Weights of a small GPT-style language model, trained from scratch on English Wikipedia: 35.7M parameters.
Each number is 50 + 15 x the weight over its row's rms, rounded and kept within 0 to 99. Layers, rows and columns count from 0. The size before them is the row's rms in percent of the matrix's.

# layer 3 MLP up, 1344x512, rms 0.132, rows 1208-1316, columns 384-447
100:72 39 50 45 34 39 52 20 68 26 37 28 44 42 39 60 44 41 34 10 44 71 75 35 52 65 69 60 82 27 50 64 40 13 56 36 42 65 58 32 68 23 48 51 46 41 34 36 57 93 25 60 44 57 44 45 48 84 48 87 41 39 39 25
108:67 65 27 33 62 31 59 65 54 28 32 69 57 62 53 54 22 47 54 54 42 68 56 57 35 62 55 48 48 61 51 27 55 52 82 48 73 27 55 61 61 55 47 35 66 52 62 82 49 21 71 48 32 68 57 25 56 54 59 53 60 36 41 64
082:51 58 50 59 68 33 58 55 63 69 54 45 59 67 63 37 74 62 50 66 55 47 43 38 57 60 44 66 52 33 58 69 76 34 36 48 49 42 67 55 55 29 37 44 59 75 62 51 43 46 36 49 42 47 24 37 37 50 80 52 45 62 61 56
098:51 77 56 66 30 66 55 52 56 30 47 57 55 33 60 40 38 25 48 60 40 53 71 38 19 49 56 64 43 43 85 71 43 63 61 65 42 44 43 73 46 61 40 49 43 62 58 64 71 43 34 91 37 67 35 56 60 41 75 22 75 52 74 45
098:91 25 67 76 44 53 33 51 31 34 47 60 88 40 53 45 44 52 40 50 68 32 25 38 73 71 47 28 57 68 20 42 70 53 47 35 45 50 47 28 46 36 45 46 53 73 55 31 49 54 54 40 72 58 40 61 70 47 37 25 42 51 43 67
086:54 45 54 68 58 50 64 42 47 45 64 54 36 56 37 29 49 38 41 40 40 35 54 59 55 52 18 36 36 52 32 35 43 61 59 44 57 58 51 50 32 47 51 49 68 21 46 58 37 68 68 47 42 48 62 82 48 47 44 40 35 42 13 70
113:55 54 39 30 54 30 39 77 68 77 23 49 51 56 42 43 35 79 60 52 39 52 37 58 66 71 26 63 43 64 34 65 31 65 38 37 50 37 56 44 70 65 22 74 57 57 75 40 35 44 66 53 48 28 60 26 61 10 55 38 72 35 41 57
101:84 22 56 29 52 85 36 44 43 70 34 55 35 51 71 45 69 49 36 48 53 42 56 27 57 57 51 55 63 47 40 33 62 26 34 61 50 63 44 24 60 57 33 45 63 26 64 62 56 41 63 52 41 67 52 35 72 48 60 29 49 53 75 58
088:43 78 69 49 48 48 46 36 69 49 52 49 42 54 72 28 85 55 35 36 49 86 33 66 55 61 44 48 57 74 60 41 35 53 73 46 76 46 51 44 29 76 42 51 49 70 49 56 55 64 55 59 72 49 43 46 47 32 42 54 38 65 33 66
097:57 83 58 57 49 36 32 62 42 85 44 68 58 34 71 88 46 65 40 49 34 57 50 38 30 51 36 49 56 67 56 27 62 81 51 27 53 45 46 66 31 55 37 27 52 82 66 24 58 77 52 33 64 48 40 27 60 55 39 59 46 35 53 45
077:97 52 36 14 25 52 66 32 40 48 41 85 57 58 81 45 52 59 41 64 45 53 27 34 77 53 49 55 48 26 44 42 42 69 36 12 37 28 53 51 47 52 49 56 60 45 64 56 39 64 53 48 58 32 63 69 55 51 35 47 47 37 64 40
098:88 71 70 39 42 56 54 53 45 37 73 39 56 52 52 38 52 50 47 27 43 45 72 18 60 49 65 81 44 41 49 53 46 51 61 54 88 32 68 70 53 64 47 48 79 14 32 77 80 55 47 67 69 64 37 68 79 63 34 60 43 80 54 59
110:41 55 54 36 39 28 52 57 56 42 63 45 61 51 79 79 88 39 71 76 66 35 82 32 70 47 53 34 71 16 53 34 36 55 25 25 32 27 19 30 52 63 52 74 53 30 14 32 79 43 32 37 31 58 51 45 69 54 52 66 61 26 51 27
103:66 42 58 47 48 59 29 38 71 89 31 30 40 21 60 59 56 53 48 42 50 60 58 44 52 61 54 77 73 56 32 71 40 70 50 69 41 57 80 57 76 39 31 61 64 52 88 57 70 40 25 52 68 43 58 51 25 76 67 45 47 44 62 60
113:54 49 74 66 47 80 44 69 26 49 45 47 52 59 50 51 46 41 57 36 44 47 36 21 73 26 63 70 52 66 48 65 46 61 48 80 55 29 54 26 49 40 49 38 46 50 40 48 50 50 67 56 71 49 61 51 69 45 60 51 53 67 67 34
095:34 81 77 73 75 71 60 56 22 48 43 52 71 67 26 81 38 31 70 75 62 51 42 39 75 22 18 78 79 58 54 51 73 38 22 74 57 42 78 57 51 64 36 67 66 55 87 18 53 48 23 19 39 67 47 51 53 32 61 45 62 45 43 38
096:39 49 26 68 25 08 45 27 38 66 41 28 64 43 49 50 67 52 21 57 40 53 47 55 57 43 43 57 46 42 52 38 43 49 45 18 21 27 53 26 18 29 39 27 39 61 60 76 45 51 59 57 45 63 26 41 74 53 34 28 53 33 41 78
102:39 44 53 29 50 36 42 49 36 45 54 76 70 56 50 47 42 55 35 34 45 71 50 57 63 60 55 33 34 51 55 54 51 65 55 33 29 48 48 72 71 47 47 37 34 48 38 37 61 43 65 78 89 61 22 22 35 46 42 85 27 64 49 50
099:67 41 73 55 52 52 54 49 61 73 64 36 39 43 48 56 26 53 39 23 27 49 57 26 51 83 38 43 42 52 54 37 41 64 46 61 30 55 50 40 52 64 69 44 31 56 40 64 53 45 34 52 47 16 46 92 41 52 44 77 33 34 61 49
089:35 61 58 41 37 30 37 43 62 32 67 59 59 40 52 25 40 35 42 35 28 74 27 54 47 61 45 63 29 55 52 56 40 48 30 49 60 17 60 64 61 55 14 61 57 45 37 59 77 68 56 10 56 53 79 31 68 56 59 45 55 55 30 56
097:36 53 54 47 47 07 63 62 45 52 80 34 50 83 42 61 35 46 66 45 67 50 56 55 29 45 26 61 46 49 57 67 62 55 57 52 93 43 72 40 31 58 51 52 62 33 34 53 62 59 39 48 61 52 32 81 57 09 21 48 37 78 50 39
103:44 21 59 63 37 32 39 51 38 41 33 59 36 47 44 31 52 17 51 56 67 71 45 60 73 61 59 43 57 68 53 36 21 34 54 72 40 40 65 46 60 58 32 46 26 40 83 23 51 45 55 40 68 58 57 28 62 68 74 82 34 63 65 40
101:66 58 54 51 65 71 58 59 61 54 63 45 90 39 69 56 22 51 56 34 44 29 59 58 58 36 59 51 29 50 68 64 51 30 39 63 39 42 42 47 31 40 35 43 22 34 53 37 31 43 86 31 60 31 68 62 49 16 55 58 39 44 46 57
090:56 72 91 38 54 44 51 67 65 90 45 51 70 34 50 73 66 77 50 65 42 35 29 21 54 31 57 40 28 65 33 54 52 58 39 57 51 62 62 43 61 39 31 36 50 64 41 44 55 37 64 34 51 14 69 74 80 39 16 24 72 60 53 62
092:47 78 87 46 55 46 47 28 39 69 27 68 29 58 47 32 55 37 52 41 61 66 30 72 68 39 54 62 39 43 50 56 79 32 45 61 54 46 40 55 48 25 50 46 58 55 51 41 52 31 55 41 65 64 57 43 89 59 75 55 52 40 58 11
093:60 56 67 42 32 29 53 49 27 53 65 95 85 43 49 67 54 46 46 44 30 44 04 43 44 51 73 44 51 29 21 64 42 66 74 45 62 35 65 39 55 34 38 60 46 51 50 68 56 37 24 62 69 19 56 51 42 40 47 82 45 47 63 63
109:50 20 89 48 54 50 58 62 63 71 53 32 46 44 36 59 47 31 26 42 64 63 48 57 42 30 52 48 41 48 68 66 48 53 56 64 54 51 54 48 61 47 43 89 50 51 59 28 37 43 68 41 36 59 55 35 49 62 29 53 42 44 45 27
099:48 49 49 26 64 59 62 48 52 43 68 44 30 35 52 58 25 37 98 47 52 25 39 42 21 41 38 35 42 58 49 38 42 62 45 76 70 89 48 64 48 51 45 47 46 18 27 48 63 45 65 26 48 70 65 40 42 55 73 46 69 41 47 50
105:62 41 42 35 58 43 71 52 77 55 43 23 39 32 24 55 55 50 61 40 30 54 68 79 35 31 28 12 48 78 44 56 43 26 41 62 61 57 42 64 59 58 44 05 49 46 86 54 32 69 25 72 40 28 33 80 44 32 46 56 41 61 46 49
096:36 51 41 50 65 47 67 54 35 43 53 38 40 38 82 75 68 52 52 78 44 24 22 40 64 55 49 36 33 47 49 40 65 69 46 46 55 86 62 48 44 50 46 70 37 37 44 34 52 55 40 66 63 39 50 48 37 28 46 56 80 50 34 53
094:50 55 56 34 43 68 55 71 65 43 41 47 25 69 36 75 47 47 61 49 36 38 61 45 34 51 24 45 86 48 61 60 65 80 56 48 36 70 70 34 42 75 60 36 58 31 15 56 54 38 38 58 54 40 56 37 30 59 51 80 44 59 25 73
095:83 46 58 53 51 44 60 25 65 50 55 67 25 34 29 69 49 84 39 68 40 36 39 41 56 64 40 50 36 78 42 27 41 58 63 27 39 44 41 51 70 60 54 23 65 57 47 80 47 69 58 79 38 29 48 20 21 47 43 47 41 31 56 50
067:55 35 52 43 55 22 39 44 40 73 60 24 39 83 65 29 46 45 37 58 33 43 37 32 30 70 56 59 53 52 34 77 56 59 61 46 48 46 71 75 46 47 46 56 78 52 39 50 55 44 64 53 26 44 70 22 35 46 33 51 49 20 36 78
102:64 46 33 56 22 50 58 77 44 49 14 41 51 44 52 69 50 35 70 58 44 36 65 52 47 38 50 34 52 31 45 49 36 76 52 52 51 49 33 72 41 55 54 48 76 36 49 53 66 22 32 56 34 32 65 56 27 67 27 54 47 61 47 38
095:62 33 35 73 01 53 63 43 60 60 37 47 69 46 62 43 61 54 23 26 51 50 24 70 59 65 71 50 45 65 38 43 51 47 71 62 57 19 55 35 39 70 53 60 82 68 50 53 18 45 31 56 50 25 70 37 56 39 36 55 55 47 31 55
084:21 74 64 32 54 51 89 63 32 58 43 55 59 76 60 42 70 57 68 41 71 52 37 45 30 45 63 42 41 43 72 45 49 66 44 49 51 37 59 47 70 67 45 31 40 32 30 44 58 34 61 10 51 43 47 50 74 35 68 46 60 34 45 32
095:54 66 37 35 36 75 38 40 60 44 42 43 26 47 38 66 61 44 38 65 41 52 52 45 62 63 49 32 55 39 47 49 60 38 66 40 36 58 37 36 43 37 65 55 42 24 41 67 58 52 58 21 44 54 51 69 34 56 47 61 47 06 48 44
103:86 28 34 46 57 57 52 52 65 41 56 37 59 34 35 37 51 24 55 50 69 59 41 52 29 53 42 53 20 26 70 46 75 50 61 71 45 21 60 39 45 31 63 58 34 17 76 62 35 43 30 38 60 35 65 56 38 68 45 48 60 46 80 42
106:36 32 50 67 69 62 49 59 37 40 50 29 74 47 47 55 45 49 44 48 52 32 59 50 41 40 92 44 46 29 71 58 35 55 16 60 45 56 47 63 48 58 38 27 59 54 41 54 46 44 58 87 35 58 50 54 47 43 19 34 68 47 56 35
111:41 56 39 49 58 50 43 38 38 43 58 40 44 71 48 52 42 38 72 75 23 43 55 36 48 65 52 63 52 53 64 66 41 42 59 56 74 61 76 58 20 38 52 66 47 79 54 39 31 44 51 34 50 51 66 58 50 80 72 60 72 47 44 28
093:38 76 65 29 51 56 31 70 44 55 51 65 51 50 65 57 53 62 34 28 50 52 54 49 34 74 50 59 52 52 44 47 64 41 42 15 35 50 68 54 56 37 67 53 72 59 54 27 40 50 43 44 48 72 55 42 53 64 47 23 29 42 44 55
095:52 76 48 47 55 75 96 14 43 34 29 44 52 26 26 57 71 26 58 57 26 39 26 57 51 16 49 50 25 54 38 67 79 37 77 26 64 55 48 24 32 32 70 55 66 33 59 66 47 71 45 75 54 63 44 64 18 37 60 80 41 46 54 53
100:39 32 63 53 48 53 34 27 58 48 53 37 50 33 34 52 63 71 90 48 36 56 56 37 31 17 36 59 38 74 35 44 41 59 49 61 28 62 39 60 43 58 56 52 19 38 75 41 35 60 30 47 58 27 38 69 55 26 19 27 80 60 41 52
108:64 41 55 78 63 48 67 22 33 56 52 26 42 42 62 39 25 34 36 51 40 17 54 36 50 46 61 67 50 70 51 56 40 57 61 41 61 56 62 16 47 49 80 47 38 40 51 74 55 61 34 51 64 41 41 67 75 60 58 37 34 42 62 42
095:49 29 46 51 59 47 82 49 65 48 62 61 45 40 60 60 65 54 44 21 62 64 42 58 59 38 71 54 77 29 56 71 73 51 78 47 53 23 59 54 50 22 16 67 32 65 20 45 30 33 43 26 50 35 69 32 50 41 51 43 66 26 65 53
100:30 73 56 78 46 32 49 36 16 56 62 65 73 52 48 67 56 47 50 55 59 53 39 62 61 47 61 52 38 79 46 33 20 48 37 44 49 71 56 55 45 51 52 55 55 52 61 42 70 65 42 49 32 45 44 49 45 40 58 41 56 38 50 36
105:51 26 36 80 45 34 34 27 59 60 71 37 45 11 58 48 70 68 64 24 34 43 62 42 58 26 66 58 68 38 62 30 15 45 52 40 39 63 76 70 32 27 49 64 39 47 60 39 68 56 30 92 54 51 16 81 47 48 58 32 65 70 61 42
111:27 62 38 87 34 70 27 52 25 75 36 41 70 43 47 64 39 49 62 53 33 44 52 56 39 37 54 43 46 68 46 49 70 08 55 19 57 47 28 43 53 48 74 41 62 47 60 41 49 58 37 38 46 36 53 43 53 47 62 68 62 51 45 41
101:70 77 53 65 57 60 53 58 80 55 70 63 56 35 28 44 67 57 55 34 52 42 57 45 13 35 55 47 52 54 35 32 61 69 41 73 43 48 52 75 24 68 35 51 69 50 44 39 57 37 50 65 63 57 39 59 57 71 57 58 46 64 49 70
109:42 29 52 56 41 60 60 44 20 37 55 56 56 49 43 65 74 32 51 42 45 63 71 36 54 70 49 57 27 24 10 34 35 35 36 42 46 44 51 63 44 53 52 74 50 90 68 70 57 60 24 69 41 40 43 71 51 65 66 48 43 43 39 73
104:45 32 45 74 37 70 62 74 61 69 31 49 52 48 39 68 59 65 32 62 79 51 51 32 52 37 00 59 31 59 41 64 28 65 45 43 68 81 42 47 60 61 57 53 42 20 62 20 35 48 78 23 30 85 25 53 41 56 59 48 25 67 46 23
081:58 53 35 67 59 38 32 52 47 70 67 55 51 54 22 59 51 49 71 75 67 59 65 55 66 33 31 55 39 48 42 54 51 75 57 64 30 54 69 53 37 36 45 53 63 36 39 70 36 44 62 47 33 57 60 71 39 75 53 57 51 46 58 48
102:59 31 53 56 51 62 56 36 53 42 33 49 63 36 55 58 42 55 27 63 96 78 28 50 47 80 62 38 36 48 52 59 63 33 50 52 54 35 49 58 52 90 47 51 62 58 20 58 42 65 55 41 56 70 56 61 46 48 49 62 48 39 64 44
108:54 65 43 42 59 62 62 54 53 44 45 72 49 66 51 33 58 35 62 57 61 18 49 48 63 47 44 32 34 35 57 62 67 25 54 69 54 49 36 12 61 56 46 62 73 71 40 50 39 68 67 34 75 80 53 71 45 53 27 62 42 43 54 56
102:46 65 49 66 39 49 88 31 77 51 34 28 38 43 44 46 74 54 53 51 40 61 53 50 31 25 58 59 79 42 37 09 34 82 42 47 41 63 75 39 39 57 58 27 49 45 47 75 45 40 69 54 30 54 39 43 58 52 66 62 61 51 59 62
104:34 21 64 50 61 52 39 55 56 62 79 42 60 46 65 49 48 61 45 58 43 54 19 26 30 39 66 30 57 46 58 25 61 40 53 61 48 25 52 28 73 39 53 64 41 32 57 28 41 58 46 50 25 36 44 68 64 55 60 45 52 72 24 41
065:17 29 46 69 47 30 55 47 61 42 77 34 66 54 52 53 54 55 68 48 70 45 83 46 32 52 54 74 35 49 59 42 49 41 53 65 37 65 24 28 56 60 61 32 35 43 65 66 39 51 26 28 45 37 70 33 50 29 32 23 40 28 74 52
106:64 39 89 37 48 44 50 61 39 56 40 65 54 63 42 36 24 52 79 36 68 30 77 43 36 33 28 40 61 54 64 42 80 49 51 58 46 69 44 26 42 84 41 64 42 44 76 33 37 36 52 35 50 30 51 45 52 41 46 82 40 65 86 39
104:61 50 51 39 57 43 77 76 62 37 76 44 39 34 55 27 63 74 37 54 60 35 72 54 33 76 38 83 47 35 57 72 74 70 26 44 53 50 45 52 74 43 60 43 49 52 61 27 38 68 46 59 42 85 28 55 68 54 47 43 21 53 45 44
108:59 47 25 41 37 39 58 38 53 32 26 32 44 20 49 39 66 31 31 62 50 34 52 52 46 55 60 60 55 40 61 48 58 65 41 51 30 56 41 66 36 37 37 50 34 32 54 56 57 59 46 39 20 29 48 61 53 39 52 36 40 64 29 55
088:46 46 36 39 33 65 49 58 51 56 53 63 44 61 74 42 39 27 76 37 63 36 47 64 75 53 55 60 62 48 54 59 60 74 76 09 39 31 58 22 39 66 68 55 65 66 49 18 67 28 30 32 57 32 32 61 33 28 40 75 41 29 59 46
101:52 36 49 34 62 61 48 72 68 79 74 62 48 58 40 59 44 72 48 29 52 83 25 35 43 36 53 52 44 44 45 50 38 56 41 55 61 62 47 40 52 53 53 59 78 58 48 41 59 45 60 80 48 55 59 39 05 18 44 40 52 38 64 49
104:51 54 63 46 70 29 62 46 47 28 45 63 43 50 57 42 44 23 27 38 61 63 55 44 61 62 53 37 38 63 39 38 64 28 59 34 54 31 71 32 23 42 18 52 51 47 55 26 48 55 33 60 62 66 48 74 46 25 49 40 37 70 44 35
099:28 75 46 60 68 48 51 67 55 57 52 48 55 32 67 49 50 30 44 72 35 35 28 72 46 45 34 35 40 44 65 41 54 58 72 62 58 49 55 63 62 51 22 64 42 63 46 36 55 48 62 52 16 30 78 56 44 62 52 81 52 67 68 08
102:55 45 60 43 46 54 43 48 53 46 50 31 45 40 18 29 38 45 68 48 49 36 19 55 74 26 56 40 29 43 50 68 50 30 80 54 39 55 53 88 27 27 47 50 37 37 59 49 27 53 49 58 63 39 76 37 53 31 50 58 45 45 51 36
092:27 50 70 58 64 45 34 71 52 72 31 64 63 48 43 47 37 69 48 40 38 72 11 39 56 65 59 54 39 40 43 65 60 51 56 48 52 35 86 78 60 63 49 54 38 60 45 43 42 48 38 35 81 42 26 41 64 49 63 73 61 56 39 31
113:36 58 47 50 84 57 32 52 70 34 47 45 56 84 66 57 56 39 40 61 56 56 25 79 51 38 63 39 77 34 67 61 68 50 42 53 47 56 62 62 51 27 71 69 49 32 52 55 46 47 73 53 45 34 56 40 73 32 58 66 39 44 61 39
099:38 71 53 69 51 42 51 48 52 16 55 45 67 66 76 44 48 38 70 38 38 58 42 64 44 69 47 68 28 28 45 34 40 57 47 37 74 54 52 73 37 39 25 43 14 32 34 44 20 38 31 48 49 59 73 41 33 70 69 51 42 46 38 39
108:27 58 41 51 41 29 64 76 33 41 62 37 27 84 80 52 34 34 70 54 85 33 35 43 61 51 50 48 96 71 51 47 39 59 67 36 65 45 22 44 66 28 90 74 58 56 40 38 62 75 64 28 57 33 34 31 37 59 59 49 67 85 56 46
107:60 64 53 57 38 67 59 76 45 52 93 36 44 42 14 48 69 53 27 42 57 45 63 77 61 35 45 50 27 84 36 30 53 36 61 51 59 60 52 65 20 43 44 58 63 42 52 27 65 63 43 87 56 78 51 63 73 51 77 74 57 45 37 59
109:52 35 22 36 41 39 48 52 69 22 38 35 70 44 75 51 58 42 66 55 53 29 55 79 63 47 43 44 54 55 43 42 88 54 55 40 50 53 61 65 49 46 53 51 74 68 23 56 45 35 51 44 33 50 27 51 30 61 72 45 30 26 78 17
073:75 64 58 55 60 46 47 52 47 79 48 52 75 26 46 28 66 53 51 31 48 53 55 89 53 29 51 54 60 20 40 40 27 37 74 60 27 76 48 55 82 38 51 42 32 46 65 40 58 38 43 56 66 21 64 61 39 68 52 34 41 50 67 63
099:69 89 77 41 25 63 72 43 42 41 47 65 52 41 19 64 44 61 23 34 43 75 34 43 76 45 42 48 55 50 53 54 73 61 40 39 29 53 55 16 53 47 19 37 42 44 64 39 43 54 44 49 34 42 32 76 57 42 52 17 68 46 55 61
115:34 51 48 53 74 73 32 25 46 56 46 91 43 75 44 45 30 33 46 65 42 38 67 51 40 70 43 56 65 50 54 57 66 17 53 53 78 26 56 72 83 45 44 51 45 68 57 54 35 32 68 43 27 72 34 32 34 60 56 66 71 24 52 72
103:59 66 74 39 40 47 81 17 67 38 29 62 69 55 56 49 56 40 58 55 51 78 49 28 40 74 20 51 47 53 55 56 61 49 57 44 39 57 46 39 51 44 74 54 62 32 43 57 51 39 42 67 37 81 53 36 27 29 70 29 78 37 80 21
101:48 17 58 54 66 61 16 61 50 42 67 08 67 76 81 71 25 58 44 65 62 56 96 84 22 43 33 53 59 42 71 47 60 42 55 31 53 54 68 35 79 79 66 66 42 52 44 30 64 53 48 59 41 44 53 39 50 54 70 52 58 72 52 94
101:45 62 63 36 34 27 41 79 51 63 67 54 69 62 39 29 42 68 72 80 51 58 54 29 62 41 64 54 39 63 55 51 29 41 24 53 50 53 39 57 56 50 46 39 77 67 54 48 47 46 54 68 44 55 52 50 78 56 52 49 51 68 74 56
095:44 64 33 49 52 55 64 25 32 55 66 72 54 42 15 50 37 52 99 21 62 35 26 28 67 59 38 34 90 62 59 63 40 23 39 31 50 31 83 46 45 43 50 54 59 57 64 22 42 66 29 33 35 62 58 55 73 55 42 25 29 56 57 70
106:63 44 59 71 42 36 67 46 63 68 46 71 67 39 46 37 53 62 53 19 52 49 45 49 56 69 40 65 70 37 53 29 53 99 76 36 34 52 40 28 55 52 53 53 63 34 63 74 27 28 56 16 42 36 60 34 52 35 49 72 64 50 47 52
106:51 34 27 52 87 50 57 77 37 48 40 30 56 48 75 32 47 39 65 74 77 47 39 60 50 63 67 31 69 59 44 53 43 57 09 24 51 50 49 46 51 49 27 42 58 64 55 76 72 40 60 60 51 72 52 27 40 49 38 44 62 75 57 45
103:44 37 43 58 33 68 42 21 49 47 30 40 56 15 37 50 81 31 76 54 66 79 63 50 51 37 41 57 59 19 43 49 29 52 37 51 40 68 53 62 70 46 39 47 54 63 61 47 49 36 10 62 61 66 74 30 49 58 61 39 42 67 65 41
098:21 49 52 53 35 75 60 55 45 63 62 27 73 47 66 22 45 58 45 59 07 57 41 58 55 30 33 32 30 52 41 36 34 38 35 59 65 51 32 25 40 68 44 56 51 39 43 51 39 52 72 50 26 51 43 54 35 50 55 38 25 59 44 49
083:53 33 43 69 51 44 82 58 40 64 45 53 57 58 34 35 65 54 52 65 33 72 57 31 46 52 56 27 38 24 43 49 18 49 46 62 40 58 70 76 67 45 38 81 41 40 45 59 52 42 52 61 38 65 79 61 57 34 26 78 49 49 27 66
103:58 52 61 37 28 63 43 57 77 39 32 34 41 40 52 73 51 33 42 33 44 27 42 50 63 48 61 51 44 54 33 48 52 58 57 29 60 45 84 48 38 57 58 51 59 22 88 70 40 41 45 40 72 45 48 50 44 35 41 52 49 41 70 42
110:63 56 32 32 49 49 44 56 58 58 35 61 15 66 69 54 41 51 46 45 41 34 57 82 52 51 37 53 40 71 63 22 45 83 60 33 93 50 41 42 55 71 66 49 64 46 55 38 27 45 37 61 65 67 52 31 14 24 41 69 69 71 55 49
107:46 22 52 19 62 51 60 67 23 68 38 60 33 33 69 38 58 13 49 60 41 51 33 58 60 45 58 27 64 75 71 32 64 61 28 43 52 58 20 26 45 68 63 23 66 33 52 28 34 61 65 32 27 79 56 74 29 40 80 35 84 50 44 52
097:44 29 15 56 27 33 37 42 46 51 55 44 34 73 62 53 49 79 60 36 57 16 64 67 29 60 59 39 47 41 40 59 41 44 46 37 40 66 73 57 48 36 32 34 55 59 35 88 62 39 63 44 44 63 30 51 52 55 39 43 48 59 48 73
125:44 60 59 51 55 23 37 58 52 47 82 40 49 36 44 58 42 43 25 35 34 30 57 43 74 58 58 70 52 40 61 51 43 44 51 73 45 68 48 54 72 56 53 76 50 57 68 25 59 72 70 91 61 38 74 62 43 48 59 62 74 61 56 45
055:36 58 48 67 50 44 66 70 40 74 36 62 53 31 42 41 44 27 42 34 33 41 32 57 53 27 45 64 62 54 45 32 61 26 37 37 53 28 37 88 46 42 44 25 62 55 52 39 45 36 58 38 52 85 64 38 47 42 60 56 90 54 42 64
101:56 79 59 70 52 62 50 55 45 66 50 35 62 70 38 39 70 31 49 13 77 55 59 15 57 67 47 40 51 63 71 33 45 46 80 47 24 49 48 50 47 25 48 70 47 42 34 54 55 64 51 51 43 53 45 30 66 82 66 25 54 61 46 47
098:49 35 33 47 39 66 62 43 60 75 49 43 40 64 64 55 44 15 70 71 45 59 56 51 44 56 69 38 63 46 51 51 42 25 24 47 61 27 45 45 38 64 52 45 38 60 58 69 60 49 23 36 44 39 82 48 49 76 61 48 53 62 74 72
104:29 39 52 71 46 69 46 58 38 51 36 62 53 58 56 46 53 42 33 62 56 66 78 29 49 52 38 59 33 69 74 41 45 35 49 53 35 62 50 57 12 34 51 55 43 42 43 31 72 52 32 25 60 46 38 54 37 60 60 50 72 38 62 58
088:47 77 32 11 45 42 22 67 36 08 73 32 51 51 51 31 48 52 55 49 47 47 62 39 65 67 50 67 62 67 09 71 48 81 42 41 47 30 38 54 45 44 64 37 43 58 51 54 60 59 82 36 57 71 44 67 80 64 67 36 71 74 62 57
103:73 43 77 32 43 47 34 80 45 65 50 71 41 74 18 68 43 51 54 28 44 49 46 58 77 51 50 44 59 17 72 53 64 37 53 54 42 55 56 54 54 51 38 88 49 35 49 32 43 46 43 20 64 52 20 61 50 50 49 61 17 24 51 50
094:88 39 41 60 51 60 45 42 58 51 68 45 35 59 49 35 70 45 51 48 58 26 53 35 63 65 57 56 50 18 48 49 58 62 24 47 49 39 57 33 61 46 62 78 35 36 48 54 79 37 55 71 36 42 35 45 41 65 79 35 66 57 22 61
092:72 63 56 56 38 64 53 92 44 42 35 73 57 37 61 44 61 69 57 41 71 53 67 33 69 78 53 71 31 60 63 59 55 75 12 32 33 41 47 50 69 47 44 75 29 44 68 45 79 42 30 52 56 43 50 84 41 62 99 51 59 70 45 52
102:31 48 48 68 41 65 34 24 61 49 27 48 72 17 99 26 65 23 54 52 37 34 45 41 48 74 53 41 42 63 14 48 86 54 64 61 62 51 45 53 54 48 36 59 51 61 53 38 65 33 37 49 57 42 56 29 35 51 51 46 50 23 49 49
092:57 33 55 45 56 52 18 27 37 49 75 27 70 49 89 37 42 68 57 45 41 59 49 24 53 87 75 71 55 49 41 47 44 65 59 58 37 47 48 34 38 61 65 65 45 35 32 49 27 43 68 35 71 56 42 28 45 28 46 30 28 42 64 39
103:40 48 36 39 58 55 57 85 25 54 54 55 37 35 67 50 51 59 49 37 45 52 78 55 49 45 61 56 47 71 66 33 69 53 64 43 81 37 43 48 48 50 48 87 54 59 55 45 31 36 50 52 54 29 66 11 73 60 39 57 34 62 54 41
096:44 59 52 35 22 50 47 32 30 48 41 82 30 35 33 56 54 49 14 60 75 67 31 40 48 50 68 49 28 51 51 31 42 30 59 57 51 36 63 51 74 24 52 64 53 34 72 59 35 46 38 37 45 34 34 59 74 44 45 47 36 61 38 88
110:60 61 52 53 68 50 46 24 63 61 22 54 43 20 75 52 16 64 64 51 66 69 57 43 40 71 21 74 38 61 59 39 55 53 55 45 57 84 40 34 79 53 71 46 32 35 52 72 65 67 49 39 44 48 34 78 55 51 49 68 50 62 69 69
102:43 63 35 46 49 46 76 43 56 43 63 40 39 39 49 23 24 54 70 48 26 52 39 69 56 50 49 21 33 64 49 86 67 74 74 37 58 69 51 50 59 21 65 49 34 29 75 59 46 69 46 76 72 68 53 39 31 26 70 39 45 50 27 53
106:42 90 53 16 43 45 24 51 38 55 52 50 63 36 48 58 18 28 52 46 37 34 49 74 45 56 58 50 33 59 60 55 13 80 33 76 48 54 66 53 43 59 59 53 42 46 70 37 54 35 74 48 45 28 72 73 42 36 50 54 75 72 37 55
098:61 39 54 87 48 49 55 54 78 41 48 52 46 29 52 43 62 51 44 39 58 30 50 31 54 68 38 92 28 49 53 28 31 37 62 57 67 51 37 40 48 32 56 28 60 44 48 14 34 66 25 40 74 33 55 55 67 36 48 42 46 45 82 26
111:62 55 64 65 53 34 39 61 24 61 38 31 55 43 23 54 80 45 60 45 58 34 52 56 41 29 51 35 60 43 63 41 71 50 45 51 50 48 37 71 43 74 50 17 63 36 40 71 40 50 39 48 30 41 49 48 31 35 45 32 35 63 53 51
104:67 25 34 45 46 58 38 37 42 51 65 46 43 47 41 44 28 68 67 52 60 42 76 51 59 64 44 55 17 20 44 35 79 50 43 53 55 67 70 36 31 21 40 52 62 49 23 63 57 57 54 33 28 25 58 63 47 48 62 33 39 66 62 39
104:35 48 54 48 44 56 55 35 72 31 54 32 46 72 48 81 44 55 66 57 44 46 56 63 79 64 48 67 57 66 46 14 42 43 80 22 42 38 79 71 59 24 51 68 89 67 25 59 53 55 63 64 62 82 62 33 21 49 46 39 51 98 63 56
108:44 63 43 33 42 41 45 44 58 60 37 48 29 47 45 46 56 21 55 56 44 37 58 56 36 33 69 24 36 58 61 47 28 55 35 17 59 67 45 40 35 71 74 45 53 43 64 39 44 67 72 58 32 59 36 52 55 42 51 43 38 53 30 72
087:48 27 68 54 47 64 66 59 62 27 26 53 46 46 65 44 52 53 45 54 37 45 59 57 38 48 52 23 47 60 50 37 47 44 56 30 77 31 64 57 51 58 55 61 51 39 46 36 55 47 51 47 40 77 37 44 35 54 45 31 44 42 78 66